Weights of a small transformer language model.
Size: width 128, 4 heads of 32 (1 for keys and values), MLP 320 SwiGLU, vocabulary 1024, 2.89M parameters.
Architecture: rotary positions, no biases in attention or MLP, untied embeddings, normalized queries and keys.
Training: a variant of SOAP for these matrices, 136M tokens.
Each number is 128 + 24 x the weight over its row's rms, rounded and kept within 0 to 255. Layers, rows and columns count from 0. Numbers have three digits each. The size before them is the row's rms in percent of the matrix's.

# down: layer 7 MLP down (transposed), 320x128, rms 0.376, rows 140-174, columns 0-127
# gate: layer 7 MLP gate, 320x128, rms 0.383, rows 141-175, columns 0-127
# up: layer 7 MLP up, 320x128, rms 0.399, rows 141-175, columns 0-127
down140 097:154164137157138128136120124102137104158129130129123125127078125113086162118151138149122112112145128172141112123115129127108159068130103127161111082140089102142126091138127126149146112202091128079137095092102109111125123124078130144154161134091136059161160149167111127135094143116112159123158140122128121137092120108147100156149130138117140104120137130144093086161126085137140128123122
gate141 100:154129137106091128119092117111160087109135162150123129172103139127104126121115081135172132085107101103077146101134109121122117104135111139111155082134126141112127117086134144166140099112129116121168130145139092096129111160151127103140097105143145167075167142115168133131125118137141138138114104153115104142111138078151130153151121143130079082108110118108114106140068126134086099086136
up141 101:094152108131130150161109118127096129074145128128136111108132116103133138155157138174146139114156165107132163151157143097128112098141156160103125157107068149184136081139107101159134074148107126154093140121091096116181147175134123127125082171136095135139140117156117128109136133123138150139146125133169124159099129089114098135112140100145112121158163139123123148134155112139101169124120
down141 098:190147125108151080125165135106121082151106176135128142127108111115125116162139133122117141142184156130124133108121153161091149136077120101166168142172133122134107119128091086103117083079138112148134108135114092122088143140141144158166137137155122114144152149161126088109140125135124090143124158168109136112133120127103104126132144112184096136106130086109105125140138097143142120121167
gate142 101:121096095119122107145131123095125141100154128099130114120092156151107088147125184133125110152089105131150139106144094164110148117173110189125143175138101148105146121106131096136124138150120090134160125117112160094129140118155157191117150142146126140125132110090171110137082165113177109121138113104115171091140135123165124102109121147149134160109099128133129118116095075132136158126142
up142 103:133115149165090129106119184162087113160103142163117115171132149127160135135092075123125206118115151112106111106126153099115156127126130114145165107097136101140114173159117107167102130098116112072126114126132148153129142167122141150133127150133144119115141105146100156102120105148176155120124132123122081117167153110103156105137084114138169147107127128120142145125104131140140117092149
down142 105:143087109159128130088134151137135127128113156178128114117163135133117155103101115117137119125112119127132118182159162102163143146125195126162139162120169109163113106136123159115110086113102108127168118128124144140152146130117132068144132153100160134113118104110073135060129132144139151095139151121139124089145128127157095133105092130132154163109107129088138100116153164148126166122156
gate143 088:101121129147152114119119156160100129112090126099158138105130131117143145139132105130100091120129105115145131096142093108097143176123116153154122094102137105108135130108140147117092132128140128113112169122127102121123126119138079148109165138133133130130163176057154179138123114125136097179113171091169117082100107097137146111120132172093144170084115110116127156173159132114131109154104
up143 097:139174153117082158131147113067108083126124125123119108133159120152155126122152161117138137155162159120137175194101122141130118113147117111098139144149128134140139137129136135165129123123118173143124109144123152153126149105140141109153136132116182111136084141143119141135155123110084086098116094133123172153165122103126107161089125116154101146143140144166128093134164149074117180124159
down143 096:109109148150125143115175142106126108127105113143109107136156154129129119188136122093113083154142127104142104162149147108098138168085132141105155135105093112121117153139167104134123152154071129149125108104176130132100086097154165139129144140108131139092169134157119126139127126128136157151130094150119090068164104102119131159165133117089141105119109169115165105105125108160129091117148
gate144 101:157082090122123114108126149128158137149118083120100119102137139144148132119118113127146112133185144148141107120113116182096153122142118132123094126173146141137096116128123161110112177108163124122161118047141137108129107138096158137102145134144134140156148171101128132131100137109077084111095143144094138094124122163113139114105136147151118151101126110079153100109131177113101155101151
up144 097:130109087147122098081119112156095109125153099169083146104136135111136120120123141123115175082108105112119126090093076126130127124126135132132117127139081111148140120139114099169161136138107128137137123106107144097147160168140119160147141134120156120110073142148123148145161130168182164139136117135129160159113145123110141141098147181143132126131121080177142122192150140116148093121110
down144 102:103139141138145127156148056077110130125142107116151115116144090132170134104128124110126100122078103120168101097122131109153112152133137124142122160088159145113128094161098088104126120147122103189107132106100097144146141129164116094114140115149101137118122121143143099173133158130118122070129162133142085137093110084115148116093109111143123111115144141137134172167132168166109135128124
gate145 105:107124141102117121115123071151141136105142131115090096105063159116151108124108107130136180126132148166102156167100155136104109088170154149135129108079124094109133112119123135124145137143086127149146151092116130148116100137127117125136136105128161122123137114147113136124127145120176130144097108133168134130139164160118099138134167118148095136117108158159137080101073135100178169140082
up145 102:124089133138147109117159117130152161127133135087173136146115118131114133125120136120110167155161124163090130129117134128094121122186162114123120096055170096130120112135159124112179132161110122084129111111147171118146129083153141146148172119152150131129161100166103135119102117145149129171094122182111138115108121128095088126105159119126123115136168115146127122113103097122125147126075
down145 095:097172155124089143117122173151121137099103103179148125111148127110135135129098138119090170095130120129169169114129158107168147126126151086105144161159105104109153120139105154103152146108160122125112135108084118127135110159148150116132104134069152133132109138099152133123111115109137118141136097130110150172120110157147151091102113104112143071153138092169146136123177172132146105144145
gate146 097:111118126077166124104155137093105124132087097082110120084118115148122137102111161112110128105136135151142105136108103101140132131073122177196137119120115122136152115119112104114092099137148128127151126110123146103104150168120131095171114126130122122182167096123180134115143116127143106110119145136109170094145120099134093161109124168129115155127165080095139139157132138128121178107115
up146 098:122140092086147139138142150118157110099105093099087139112148140136157103149088164086125110134115085152112130128137134155150177146117121155141132164134174172124146100137148093122128085141113087110139072145117125114134151148150111084124155122123143157188150088138164080135136118166146127105136144181154148119148123113101131145133165121131149159125148095146131121123110094133112133108124
down146 102:120092142160145166137075130139110129129129150127143122098125131126131101178106142156122105134107181140095129128103141143147149092091126106127104144141120094114126139122105130104083120079100132131159149146149149104132201153164160094113146140103105089147124112121141138145116126090138151066111121156126125140086113135146160149138114102112131146100121123099111123088157094084162162099126
gate147 107:115131121134130079136154117130101116136140138105125101152114147162142156120127092131123089080128110126116120101127083113093102065129100134139133130115159147173124153132158173174134162174159128102185099128087113120126155128149150133122134122104143120110119130107125163122135106150102101093073129115090118141163090155113084127151090117147131121156093118109124157116086155134136119097109
up147 097:144115095132169141114088101072121146172111115149132199090129101131182113138122121120142120119145138148106090135144149136124095130125123120145136140145166194104122134122119115083167113078131159072115105130073121133113137110107132114108146107142148134137126152138158112129136113134094110121132150133088175151135133136111117137113137168081146085154107149106158134132096106130144116102134
down147 101:152116088077099090085127128114088133140117167125104123153153094110142135103087150140106185088139106148118097101128169106157097145130095119100134077142133120145128099147138163124125130123118163111096116164142098125140146181127142122107142127151131155087151094109160145160138136134127126123147087145131167132132146141137108109153097139150169118133152133130123055117134112092134126111108
gate148 094:120138052174145152146123139162144153125108145138115123095120196150122132137128110135102137135150160129140141165087093116118104099110133065128126121116120147179091129104152133116066133123099073107161134146125152183132118111147128134114115103137143126160110161123146160144130146145126158133143116143148157128095160117140134093115138124099166124125121123117120121145158145067102134122111
up148 102:118144037133118148153151105169138101123131151116100151098095174101125132106112111099093135140133162132114130138092090125121133098123137103112094164136131109116114151096134134121140107161106105117113173149088146159158092142145120132126147089156113159158120167098099125112091126144162121172149141165145139159097135135129132138120113123120145106089129136101108112126140179103105155121091
down148 086:124152166135139119143086099101143134133150133106137091135128110132107108164136162076076135146111118130138119130157153145119119145136169114140147093108138117125175145161155137078132131147123133132135082119081097125142129110125120112140154128124149131143155109136148117165127135118098099129117112159112184129148118130116104124137148140092209080124154108133117088132180129091186142151155
gate149 096:147175151155145160090174147157114109117124103124134125144142137107144123123117130131139147092139144114122122143112152129193152129135110158092142103106127123150103136061129121155129121134145121129054112153135085133159102123159171108163099142119155129116117088153137122112098116138103101117114137111155099114161137160131128133093146090064105182122118131143139118107150143112133096173145
up149 098:080109139131134147123148110105117112128105088146143139111148115182133126097136088160179137150155134093157129125145094156130099100152136142084125114135141177160135141142132126106103133135092150118141098106112155114099160118118141143129137139144115139118096176132147115078134164137138176193130142070110099139135086139156163130107110160138146111112099117123095139158111120120104174133108
down149 101:114143129117161139165144082131170102141120163110142109110137182138124146113104117126166139091111156121134123093118132134112131113126111107104136170118159155175132144070138126133135123126136149116161149147097157113161143178166125162148166133113166143143089117110174095115150121104146151134155102057140086109145116080136124150113157136140120150093159116121122100130098129105126117100121
gate150 104:102133147113126151149157145126141140174124173143151134148095138097150125105125090150140089176137158139119146162115131106110084140098140140127130108124121102113129095161135097138162104127116115115168117188154081177152124133084166117137099154106157135149138127143151136150141140117116157156128130067135134093119149075171136144142144108157116153127142128121100088103124136148128149075147
up150 100:119098169124098151094140118117137129141131104149138157143107107126152118118125147116139092127127141129154167162101133174169092149086117170121122136107099112114131140148165123137134126103162139150131089143100105143127127159092176120157119139110142080139096168136125132133135148146161156126126121097159118150138180090144140172123158137167140114128114093136146137111061131087137194124136
down150 109:069138140131130113135104151084155147146112141102157117140083140114170175099123121145091102155165114132125134153125134099146122166143149152095158104140096094138136132153120121129157091073106129157119120130119115150153112117095145154133107139157145092157128148156127117141144146127105113118124100112137089105129133125152083175104157090116167128147141103145068112165142089151101131102155
gate151 111:088117149118166124097127133110150144155139128151127176156126128170130103129118142125140142109130137132142085133098154126114139107151141155094115126122174183131090187150126123134122143086146117151166142092147166083079102130090152129139143116124171140081159106142115159133080145124119129199128130129130150122108132157132087109162159105134092115133131114107111111160095126154122135138132
up151 105:141178117095111128134136112118101094160154125137140111120153114161143102149130103163126128082132162159105133076138132156103130099151165153117090123111153133087138130170135089126106128111092140130127094141141129137115150123194125129137109119122117140127097117149178131132112121147155116131140084151091135120147161148117112128114125172095078146159118122112104141087086088131134098191125
down151 100:156101066128131126177165110096139126113118108132111142088106162102132143114096094086096143143157134137114101125102090120139119118109159163079153119144112073180101115133141087102129106128146138130150133123078083150142115127154115115137096096117095106122164129105108137133123123122104157126126128142126181119112147134147129060120156088130123108106098129131113153136155149136123120118168
gate152 088:114105130116124099136124130126080099136157156118098109152106110107110152113132121152145079166066085120141122099123109149150145161188107099139148143137156141109116138149099139078075129124112093137146134142118128121167097118128137123174112092117172120121101142151172169134107144125119144094116110076121121145163118153095119159159109108121102114152117103102158161115158136104126115109137
up152 092:081163113116113125104169122082143134179111135075118120109121143153128118133062129135133130139140084091102111152135136118176151120122142113124118132106118105108124103135160152187151154111137102134126099170109110130181093119110116097124121150111137129120164158117129111107152094151136137133149147088084122085051158138126138117149116140128127150152139145109090140134097111109126129121141
down152 102:150152141120142167128121116097117179131108139125099115151089138157129144141133057075124131123109146125115142143113148097131161140126091096097154094094165102090128118125097143102133117105144111132145096108139139150092140124107109151104158118162147126112144098113158131127115117180132153134128136119120144123158101114117120148111109135147083168153123128057065099166137114120098162138131
gate153 100:082148089123155101145115138126125133135133124099111139143134098110092134155133115140156129111157115100157149155117135130132128115147103111162114086127144140119116166106097137131121078138126119146137100173102111165117118112132150118130122091144177165125151146156127071053106096151144156124123158078142171142125087093122111135127097089127130072098110136119134085110112102161112131109125
up153 093:167100141140160121150119103133119128101119101173102122143114109135105147086140166135102133114137163127084167118098143082115143143154111114124130123141118162112108159080122125146162115134108086120161081132169078126114140117128121120151196108123088113098106103103129160131102142112096151095138111121109089109103135086083147130097138126124143126130121093092130127121095128153148101174124
down153 092:115166132110124120099102083113169136109120108109129079161092155120121097102106103106148123143111150110105048106150116111155144115091095116149113082139138090156137133132120169138106108146130104142089115112180140098124094117142138145112183118127073152158101101118137115163134108137145121158150145132152099127106127132079140154125147140121132135099101146154130131094140134155100130135154
gate154 103:091139147095162128150126129144130125142101133100123108120112161153126084156095107163111151106137131161072117118100096129181108146106100088117120128127164160127157127106129172117095136138107133153101147112124123140108125139128101149128090096110131174095171121112165137173084137076106116133117123122146088130139122162174108122122155141109119125159107109099133086104087134133156114162146
up154 106:151123144165109112129115131104148132104161076152116142150147107145120128153079157111130130145151122123070144122101099125097111128119088131077146135113125087100125150115153116126110138117122169146144117112163146147123119134136120171139128187171151160112066109105105131142135118119134113130130121179127165116111159074181135119156156133134142153152151132099162167133128077115146121123106
down154 103:154144118137123089164105140113148129145169123168167138139088088095106126104109138119139178142066102107105128149153118150102149194131133117108141140133095098091099126134147121138114107115129156131122114137106080171159156171130141135151163126151138121108094149124091150097123153128101125100121165118157120128152147124150142135093156099143107117120112122170127139156093162161125139084125
gate155 102:083101136104083125163115122130096108141098133142127150143106089093107134118148098116181095146130129140141117104139120119112142109138097156087098131097117129140106117165102123158111119134174072133107119119121094094139114108100112100087135158164105112158123136153090098168155134158113164161128108126106122148117148110151125188152139132128096108089151162136135147152139135128090176134109
up155 101:142119090142145119075154092146156136126130122123160122090163137121108092125113136151097135139107166086122104132133150132084085138127131135130103128091122132128102155133104106099150169147111163114123128132116137168131115068172117105117125131087135122080162147076123135148172074148134105104147120125148135093136121174119123096148104114138116184147125122164114137108125148110166121150098
down155 105:150122110177132131108160075147127152139135155143157134111144174109150143144104106115138172114112116123090164108135138159145107140095115140153119115158127112103082118104114113111172140166109128106109114115128111158136114122111139064141136107083130142162099186127127135152129088144105116111157120159158131134182099110134098110114150108135137143137091179165153134172105149137143114108154
gate156 098:129086137104088101128114122131137158143152109102178145137110198143139099100147076141085129133109133116097126150141117121153124157141138141152151129091139139148121169140093113124158135120138113114101157130150125101140126085134095100171081113101102136164137156146119138130083120105150177136178142126121125117122069103130108127151114085142139105141140149134123106167115152128094161100109
up156 105:080186146111116169166167141180137098114134119113080172127123095104120101105111132121129143171110145160136123109130126107123162122109113130097114118128126130160110086126128093140104083137158116156168131137118127145075118164098176152104140117062158117140113142153151161143151148116113120142091110122152144144107111122141132126133175136107128142134109114135107132074152111107148125132154
down156 104:129170124175135138123115064136145095110140132128131158144180107086124087130115125102136156134155150167139112117147122150102105100140152109113135131103115148072111156108132113160128144151114106109130129067060119114091121130123142115111145157150142118101069109161137136125157121101170083102125115149141116127093134130151107132153172091122099082136106134105113140146104137114133121121130
gate157 096:106113087102169098178144147124122145123124098144153095123146122108130072091148119082136082145128124130151131111072124157084150158168110109123136139153102146125120148155076085123123123112138126151126088139120137137128121138079129103125132131091151110153156131150156108128143135144109135086113107129107078102099183102092128118104111136183137119158120091123117119101121149154123125120144
up157 095:093146102150119135107126171136129134121157106135134179113155166148119148133107149154112114144176120083155131123173127116152151099124094110139089145136104125142108087133137146178135192091127120119130156104136135101121119163141141148114105137148114169157105100143124134136107117179156135158094167119107140160115113128173150102141090186110161109130134131134128162168148140155135143118105
down157 099:130081145136149126148175143086129125109085152114124132136123137110162114142162107106121154137136141146132144151135142158131113151157091124160156144170137133148141180156133126126151156110163158113129121063137088114163110121156139100119144112150131122120113119151129143101147136135098116103108124162124119137121159140108127153130115108124030077167110078139096126141122097092115119156138
gate158 097:168119109112139152115169117155068100119115084115127123152176109126101131116094118125140111161122181128115143133102137093127143087120140126123119149082148107135086168107129133149141124153089110103106106125142103162129134095143122118128110124125131141126122151107154183141146146106080154155114132156106158185100135160138121103107119148167088156164140103137138106160142088146124118080131
up158 097:096186124162144132098096138131127125186155154133084114136080116140125091141163137152141111105112130112130126146143113085123118166156100123133102117169078125148152137133152120134137086124094108148152118096130089125151128158162141134187136126141104103100137109158151103116105104102162158124135140117115138160152113114118132143125116169124071116110148145097146090110109141107172126164107
down158 098:136139132119161119145153133107116141183147151151145150151106168173113148102159158142127142104093113110136172119096084149157129172115101115130116108158107135131109140131176118164174120118143160104106140137107139130115112110138125100150109118117139142129117100116145140141085149124148086119146152105113131158131071181201144163091108122096090140108128125116137138156123156125161163133140
gate159 105:135099136119134155120109121098161118138079128107118134121117104124119090137158120109112114107092152141150130102152085107115094095156088170142170128127123120117108091177113098138099100124143088093147163093165152119110136127111169109132141112098158068132113139155128141095145133120130118113156170141099146147113107115152132089131143115148129130089118092104116104170122073163119113095155
up159 099:151091151120106130085106095128146121157132123137104148138146101135112105122147146127125158140100161125092131115109122128146113135154125144112157212104135139077142102117122193139119116144135104091135123125159164135120144152118168114123117110131131132131129104134142113118138119127154117186125112116166135116135112139176144095120102149090142159086123108089096118061109153120151069121158
down159 108:107113138091172147122123125112154122133100174164130152138118127127133106100130110099103127091157125157147133119151148129145140074141164134142100120145122126105101103130087127130139157089124087121126142131140138102073078078127107098132135086150090153077189161118091097139129137105114110155127126129127124087148145125131115157135114126174126144108109125152167137093104146157157096124092
gate160 098:114152165116106117147110121150100093152122167136125166103122140120115144147108162144115128171162124150131096118160125140152138148127101168161123149105149127144114133099100100117119144149109103116163147108142170072109128108127167136098113188120129130105129126131148114156132122139176104119120139111113175144146115140113120098176128111108144192133117170109160118105182180116115158112096
up160 099:123132107173096112132153111139093115125143160105107106149121160139191130106093137119118151165143152161166115100105124148168153136165109173122080086117126169132170111101168117170137137126133171117145103117109131120130136160098135135128118146127147158111081139135086125144130132137094157123098139119142108151136138107092152152119135173136142129142134153116119165082140084171096126111141
down160 095:074164120127172147120122101153147111103118144084160087138141125140098072147142102138147127102137094148079168132081122126127146103147121103079184155139103168154101127156143169144110118138121123100122118117160171140124113128070120131136093092169145163138130110130141103135153144118143109123145098128092151117131098124117117132136122099151125159126134132149132111156167112104091127122102
gate161 106:100152096117145160095122174125131165130139123140103159139180170111111110139096091150151150082123120165124085157144072127093073094146151151153128099126121139137152102118129137137132154114132125168104105074121136149167132123141157110130165115128080117132161115133085086124126136125144124162156123156142099124147140167130121121141103122163121160155118128119089129130124106148152092104124
up161 114:147111142137139135110118153119133102149105080081133144175129146166131131135125144137149098135147166137140128159111106113133089104153172122132159100149090158154135137118129127138196158105117140146081127101134128168123099169125138118168159125112122174125118124142099139130105123124103117157170141097106107130167071177137124106107097131141098179148141129116110097095129135129095147108160
down161 105:083144108140134117123145114149104094115133125149111119105170126116138134117131147175117150135129146163104079149085117160120109137161130145147122121140095138144097117156125172150173153150129136125134099147117114128147085128137101129139157150106123084207120178121141195122124106095096167109123132146126096120150081107137167106116119159123156167117114119139093135129120096114144166128139
gate162 095:107116119114061142100159145115140136120113154109131117114141169104125149150113109081136094114134139125159145143104155106113115105102169185120153104164177114146100075148150124135079133082157131074130113114136145146120128115150116160108133110111147132134121129132149092106145165152139096113153109104100133127182123144152135128084152137151126139111121130082128105066141121131139143108102
up162 100:127110119167135146179123138135152118129139147150108139135139115163143126127103159152114116141090134187097140099131094149127183104095132104133113114105138157162114125160169105114112102139079100146130125152142139156140102115126120123145046130145139140130167111164139126082089110107153141135133132139141118107102152127077105176153151109098169106159152101132143108162116110121107130144103
down162 103:129125128185110118117155096182120116152153082144108131158137095179156127137152135132130149144155116130071120139157123129155138144147137077129193121146112153115138143128109102085140074128155104173087154120102133137129109133158105141125132144139101095132122107146116127153128109093107112147078101140161145136110139156122134164143127100128115122130088147154117075157106152144124145136159
gate163 100:108167104090138140139118156132125145133165111138117148121117148161130164069112142140125112119118107141111172104165138089120116140091081156148102136107103108146143131138101110152122159077150126095175138105132114137154134142143090171073161127132128085174160133097152106143143114143139108138180113145165154152085160104125115118162126141107145116142106111180124109118127100116122126129141
up163 106:144150153096134100120136117128159105114111098140098103148159113172124123128090139117070144138107134103102090142121090142144104119101210089130127115133141159143138103137122134095153126156100127167092119095135130166169113106126129163119110143117104173136140127157137121137171163137124180157125125101103162111121165158106120128109111110123068138149145144091130111120097144136116137158134
down163 107:124114139152127125146131132137144172134062096121113112125124123149126112113114095140129110123140098143149101101118126140162125101149130099139097121118125159185096119141126126081175154111142098134102144147137099112131131109168077127165118162128108129119141149170159114156108129143137141131134129124141185168174114101090141176161124152134102169092159151092121133093131109096090092147112
gate164 107:135145129110134109081145163166091145173085151115117130153128101109130112125115094089122110145113105125146099102134152131112130101155128129142110078119130131159164149128158162118153113106130112156126140122140086127149143146136163117117113079146128093136140120162104103095121153133120139117068109091187139059115108111147083128160113112121122092105104092131103151159121164127113113123107
up164 108:137107128104147158151160117138141131133119097105149116117139116102104165142143115137128177136113113143118118090137125142121120134170117138168141129104107125139150111195155131144130153139147124152096104116130136143116158119136170127084131154131145075185074098117137104117158141122102142146114150153082138106165108135135096141182106109140164131134088107170148116158075156123095134082134
down164 097:129139162166152101142130158105145161100128111184159109128161112116149138136152144132158138120102126111128113155121149141106153121136102171034131165136136185096122140125155127127126149126159124125149124147134162125086158153119097123129113148122137126122128106162104124130115115168153158093159119122135150150125126140142170139132141081190142098139146158129077153130119132155113103088136
gate165 091:141141087115150143152138114095122183100153154126109134135139157093128198122114146120131083133152129116151140119102146086091123129176124118100108059139166137134127116091120151119081132118093158117095086092126115123139129105100138131158135168149112150130123114145140108141134157145126110123102113082139128135120156119113110134111145089103102118117096119150159124137084140119148068158100
up165 097:122136117135111100119116128136128117153136102122142111038111104147100117147122136146109119070159143158111106142152135127151134139126114116148155121105070145132131159137140125140140197191130071129135113153111136169116110130191124121154108153138133138143111129113134174145138094100149137121139093145123128095133113122156142124129151149142114118139175141134113136144151124140134195077116
down165 101:158121131133139120139086095109091163157136116136131148133153157103143106109130080097101146074131130115130125116143125134152130130120154076168165126124105153160120108129133146131130085147139139148118123130149098089140096095117145127085095120156104098107113148114090160165147133143156164164135107114156129138146125095107124139123150120164081171117125085060165121136136151176107129109118
gate166 102:153105102168169081153142073163119082150127166112132148112155113116104143125174129136122121138120138135159153162145174149120103120127141142186119099149191148141114110144116109106143122100141088134124110131094141112112104150129146134114160115097167165176095144156162104108092103145102105133142143134138127091125100127134117138161126144127099121136144156137100135133104134125069124152108
up166 105:107165113122171148150147107124118113144132102117137144158146165128169114134125121150128109148141125102138154155094117158080115162107099136145119101138123152155106139103090127162146172131148117159167097095118113143113119101127179117105096121119171143127138126103178150092107117093104102131131166124081140151129104172124103150154067142137126108119141114179129097110136160095145143095124
down166 098:127142118148113138137181125109144116153172123148144117120134107102110102142111146164114182125158137130122113127114124125097132161119089147103139154141156136128125124143167110143114106149189113170128118139111105142135132117133171088119136143203123094121122108146111139111124154091137150160122138075124141097119129139127093124166080132057116108151137107148165142138194153150142110116126
gate167 106:140122109141138145167141117124149126112141148079110106165120132129131155115126121153143151141124143160142119151115116130150120120118106130158100147136129145107091145168125136094118169149129135156145159112136133146171122113074180085078078082184149135098155140124140166143112124154090106169179130129110105112082099178132153122134134125147124087154119108127133153122121153156105112124085
up167 112:098124135173087127131142127093129145122135098149135140113139139090136123111161183120140150125142142094113099131152145144130114091147137089096115111128124142138102140112105156111140094120064143150080177086097130125147118153172192126139079161128127117152109125094127148142094124119176118111083103124108160151144124095157156093155091149128107159146108122149121124132138150123154145123137
down167 102:119109125150141114156113140147152112132090159165152119169139083133134131148102097143167077125122112161174133104104131123130131141090141127097125142119101148139139134107164089109130118149127142158124091154113132160132175095086125142115129118075131115100089129186123120130153122135112151138135158128159106119132132150139148115117106147144172064101123157094082131136118102163106163113175
gate168 101:138129084133103151127118137155100135063152122094114119117114142122135145097115119105124115091106122124143112126122096128088129104128099114110133127112156133134138155126135145166129149129120160166128091121104134126192135142096146153146122105107119144138131112136096145158134151130102141115106172159148126132093145148140105134148098083168176131180085096076147096068132072100125109142112
up168 101:138146119146140134159098155136128177139116093097126168124116119163147120172117163135084105116147166131122125146085095104116123133160150112147116129109107141102169089153139137135105159157104148115122130104148108149100136083152143116154133124141116110128096093120106128145157187132114157092146136112111101104133131127135135123133121131107129118151138095104123162137121168134031158094088
down168 099:149101110105149102116141184154146172146156127156180124098122132129109097102114098141103168113189079120131153117122134114132147096164119132076135167136126153128114130076114178147137109144106095156156124144133142127111123119123077167122097139124092097139086146110133120136139167156155109106130124137125137127118098154133141132124136151109125161113071156125142129131122136098181142124108
gate169 103:160111132156066189125159135104126120114102147149120095101106115143116133114082181151156090141117141115130124149125129141123143154101099113069145099198129095102107140159141091154134093148150131100074119149165157141114096103144130099102136111128122097137159080122114099139129153108108134150121125103167133111128151113145119106123146110100106123154128121094107130133168127131149130116126
up169 101:177075163120106135131125130132134113113124139158120076127112161149126118126126143111115113150085108156096174135150146098173101105109129144127154116126114132130129141182151144169142110150103117163146127107128127113104104133134132189084123129163135169163154102115169101107160149118120150137159120112116094137161065119151119110177119104150144126146166136142083125150143140149144122118109
down169 096:172175132144120139120143116121155089102129107132162142155133118140092093198102118123154094100138144113114111063127064148110141132125120145120151103106105112097160107093134127142165124116158126129107136138117126166138074134146116112157144092124137091107095115153148089130112155140142122112112134138138128154104150089108143134140146148099124141093079155155146079137124109091133115149149
gate170 096:123112120078135059107147079123126112123153107111123158123092106128117152114124124112169107106120109138104083147139110081139145122080135141142115136139084117146123170154120167107137162114142108098123148132150132164118137123116109081105147106133126132114096122182165161097117066127141117147142089105171152125114094128130108172137111112122160118128095150140098098141100102110148138138134
up170 098:139108165087150081086157127098167109137114155140119138107128117172121096071166104110136164138176114085132099140144117146158163151110168120107137107122113138123111156142092107129119132165111109115147140118098159154095146106128110084137144123123119126161083158151137101106141141169135128172149091109118155106135124103103104116146112137166140131130121118111143078135096094158104106120123
down170 098:116129142106147124113131139154166106153134092070140181124125107130064158157134153158167148146153108164161135148139107141124127140148105127112134158119120091113103154149127115125121139129118112137145135157110157141116139155101097155130104147146117108121096140123182099104141149128160134116123121172115106083085084127141156141139069147101092097130124120166102157127141080099116088114111
gate171 098:122090096099117109071140167115144144095112129126126119122107163098121103106104180136161143123127156157132186142169163131170117084144126159161161103145148147156128143104141088118130101163100123130154114136135127136156124125159150157118100125101162138164175141142156124114158096124123137170127136104168124099105128163154106116108116117101120145107091156136108105118155151138094107116156
up171 095:070119104179146117133111147138116120163095129122096143100128172086116137125106115125167128138123113167144112173163129140085157115146115134142127146120159107131123097141106113100103104116129116100151185170130155157118127153130153122140111100140090142114136110147103119119090113113120117132066139130157110080149089147162122168096118102108144113163160165124124151151102138122176150128147
down171 098:160134139136133157173116160159162137124131125145129125115133164113105104118171121100134155132202123141107153101126166122140121123145099153147135139132192163125151102115120106140120136149083161144087151139128100143135150131124140103101131164158128118141113143121168135145138092114115129169133141096099176125134132117148206129174073127128127111118147175116099156155122140148138142108131
gate172 105:133121087111132164157103153130154148138147149152148111128113122168122091096169092157099088075147165148075105107115135119131151106145117103131086111131140116106125148153148154162097175117165150147155169121121174101120128124134099089100106084134143163123167136123108110145109094147117140130107101088167137097123137121128112151142178108142107090143137143106130126162141121126106119125126
up172 099:147125121121144160131154105096092125167160130111107114106076112101143124175160077132095112131109140161139103128124112098136151168124166166112127115168116154150159153115087138160122103129124111100161155126110103083108154143179131104108168109143115173075157117083106136155127111104126121137125116127130151170133115135142109124107103102114113151125160103123121138118117139149066145111126
down172 102:179160115144151145116121156145140119153143162138119111119150155092167113135143145083174145098149137150104132118120094162117103107137134108119124106176132125098120082132190101126119095157124082095134154108104152110171107117136120065136160117164129111135131105160114149142120088128125171132125146084109139122138130120130122095134118101146151095179128112156110124111153140078120111113131
gate173 103:062131136113112126143142102193148103122090106180111128130101166176175129126117144150120152105100142159141083126098101119148129135131114160100102160093143143121163177101172139137110100148118098145114140108123104149150154113148165146117115131128093162135127116130155117131166141154127135139137162145113141121117186115141123145137163136134115130126103136153142138150166142101113179095122
up173 097:127099082136128123113149132127077126129163106115153204110152089110125120130128119078174120150158155147128137103148157119116145112119116145149147122170136102140130142120106155113131123146125134118123115144103106135096108139146132132145116163118159089115129109108110097125134112131138109133089124124132106174141092105091078086139156139062127161132149133159107103147121125105177062103140
down173 094:136154146117108120135130126158138128046143133154143175152112171122132181100122162178115132116141113117114130127088133116126150122100135100139126145075192098117117092109126126119131114127167155144123135124119125127090158100155148149172125140086127116119119139137133101149155118145111113098132157122120124120167157146129132183108142145096065132107081119142105130136166097156133128104126
gate174 101:091148131178121092136118150123126148113124168128164129088124129136133105125116104124134103090096083113118123106137150110126118108143118159155096129089131135141150112167088135119156147111123119116134129100164144140155108105152125101135104147107169157124122112128138101108124177124130127154098119121106139141066110120106159119149094076192116105131095136147088145155160125196138143109169
up174 103:127147114088097127124148121143141160147071103157127120110117111122084123152168096114127132097146092112123135141079132113159095137176136130137162083138092136162141106126100113142103120096142112112113116157108138089119097121144113145132130124164110126131200163133146136121095164112153159127147082128139124138109148106119130136112111118093166165119088117153105171109101102104170094114121
down174 101:130092120131150103134137092123133146103145149164090158123151141070159162124123134120117128127118099094105099137137099137156140123165091130078089097153098124093116142092084201102141098133138163148138158143157135156152141136101102132094115093166127134133139110096120147075115138126084161130151095117108148100128150135141105133118126154105129122132128143120133132152127151084100155111093
gate175 104:115122139122104093098123080147129144128149142150111122135152140136123144102103146130102108111099102123179060108133168111109137105146111113122163192142099129162090139140136145147102136146191115131098085150118091100110123128123114131123131134134138101118125126167150124131095160130073155140102089094124124093125135133145121133147142079103132142148135113145146136119146115098147085173184
up175 107:146151088118185098143129125146144145129126116119097096180155084132155129137162121159121124143099134119147138103141173133110146088169117152146100101164136178112136170122090142132108119114143164192137144145122118096128145132114108124092131124147133090167154135150134141110135158129103120136126143048149137097143096107137089111128085133115150154109158148130142089136118122118132124143151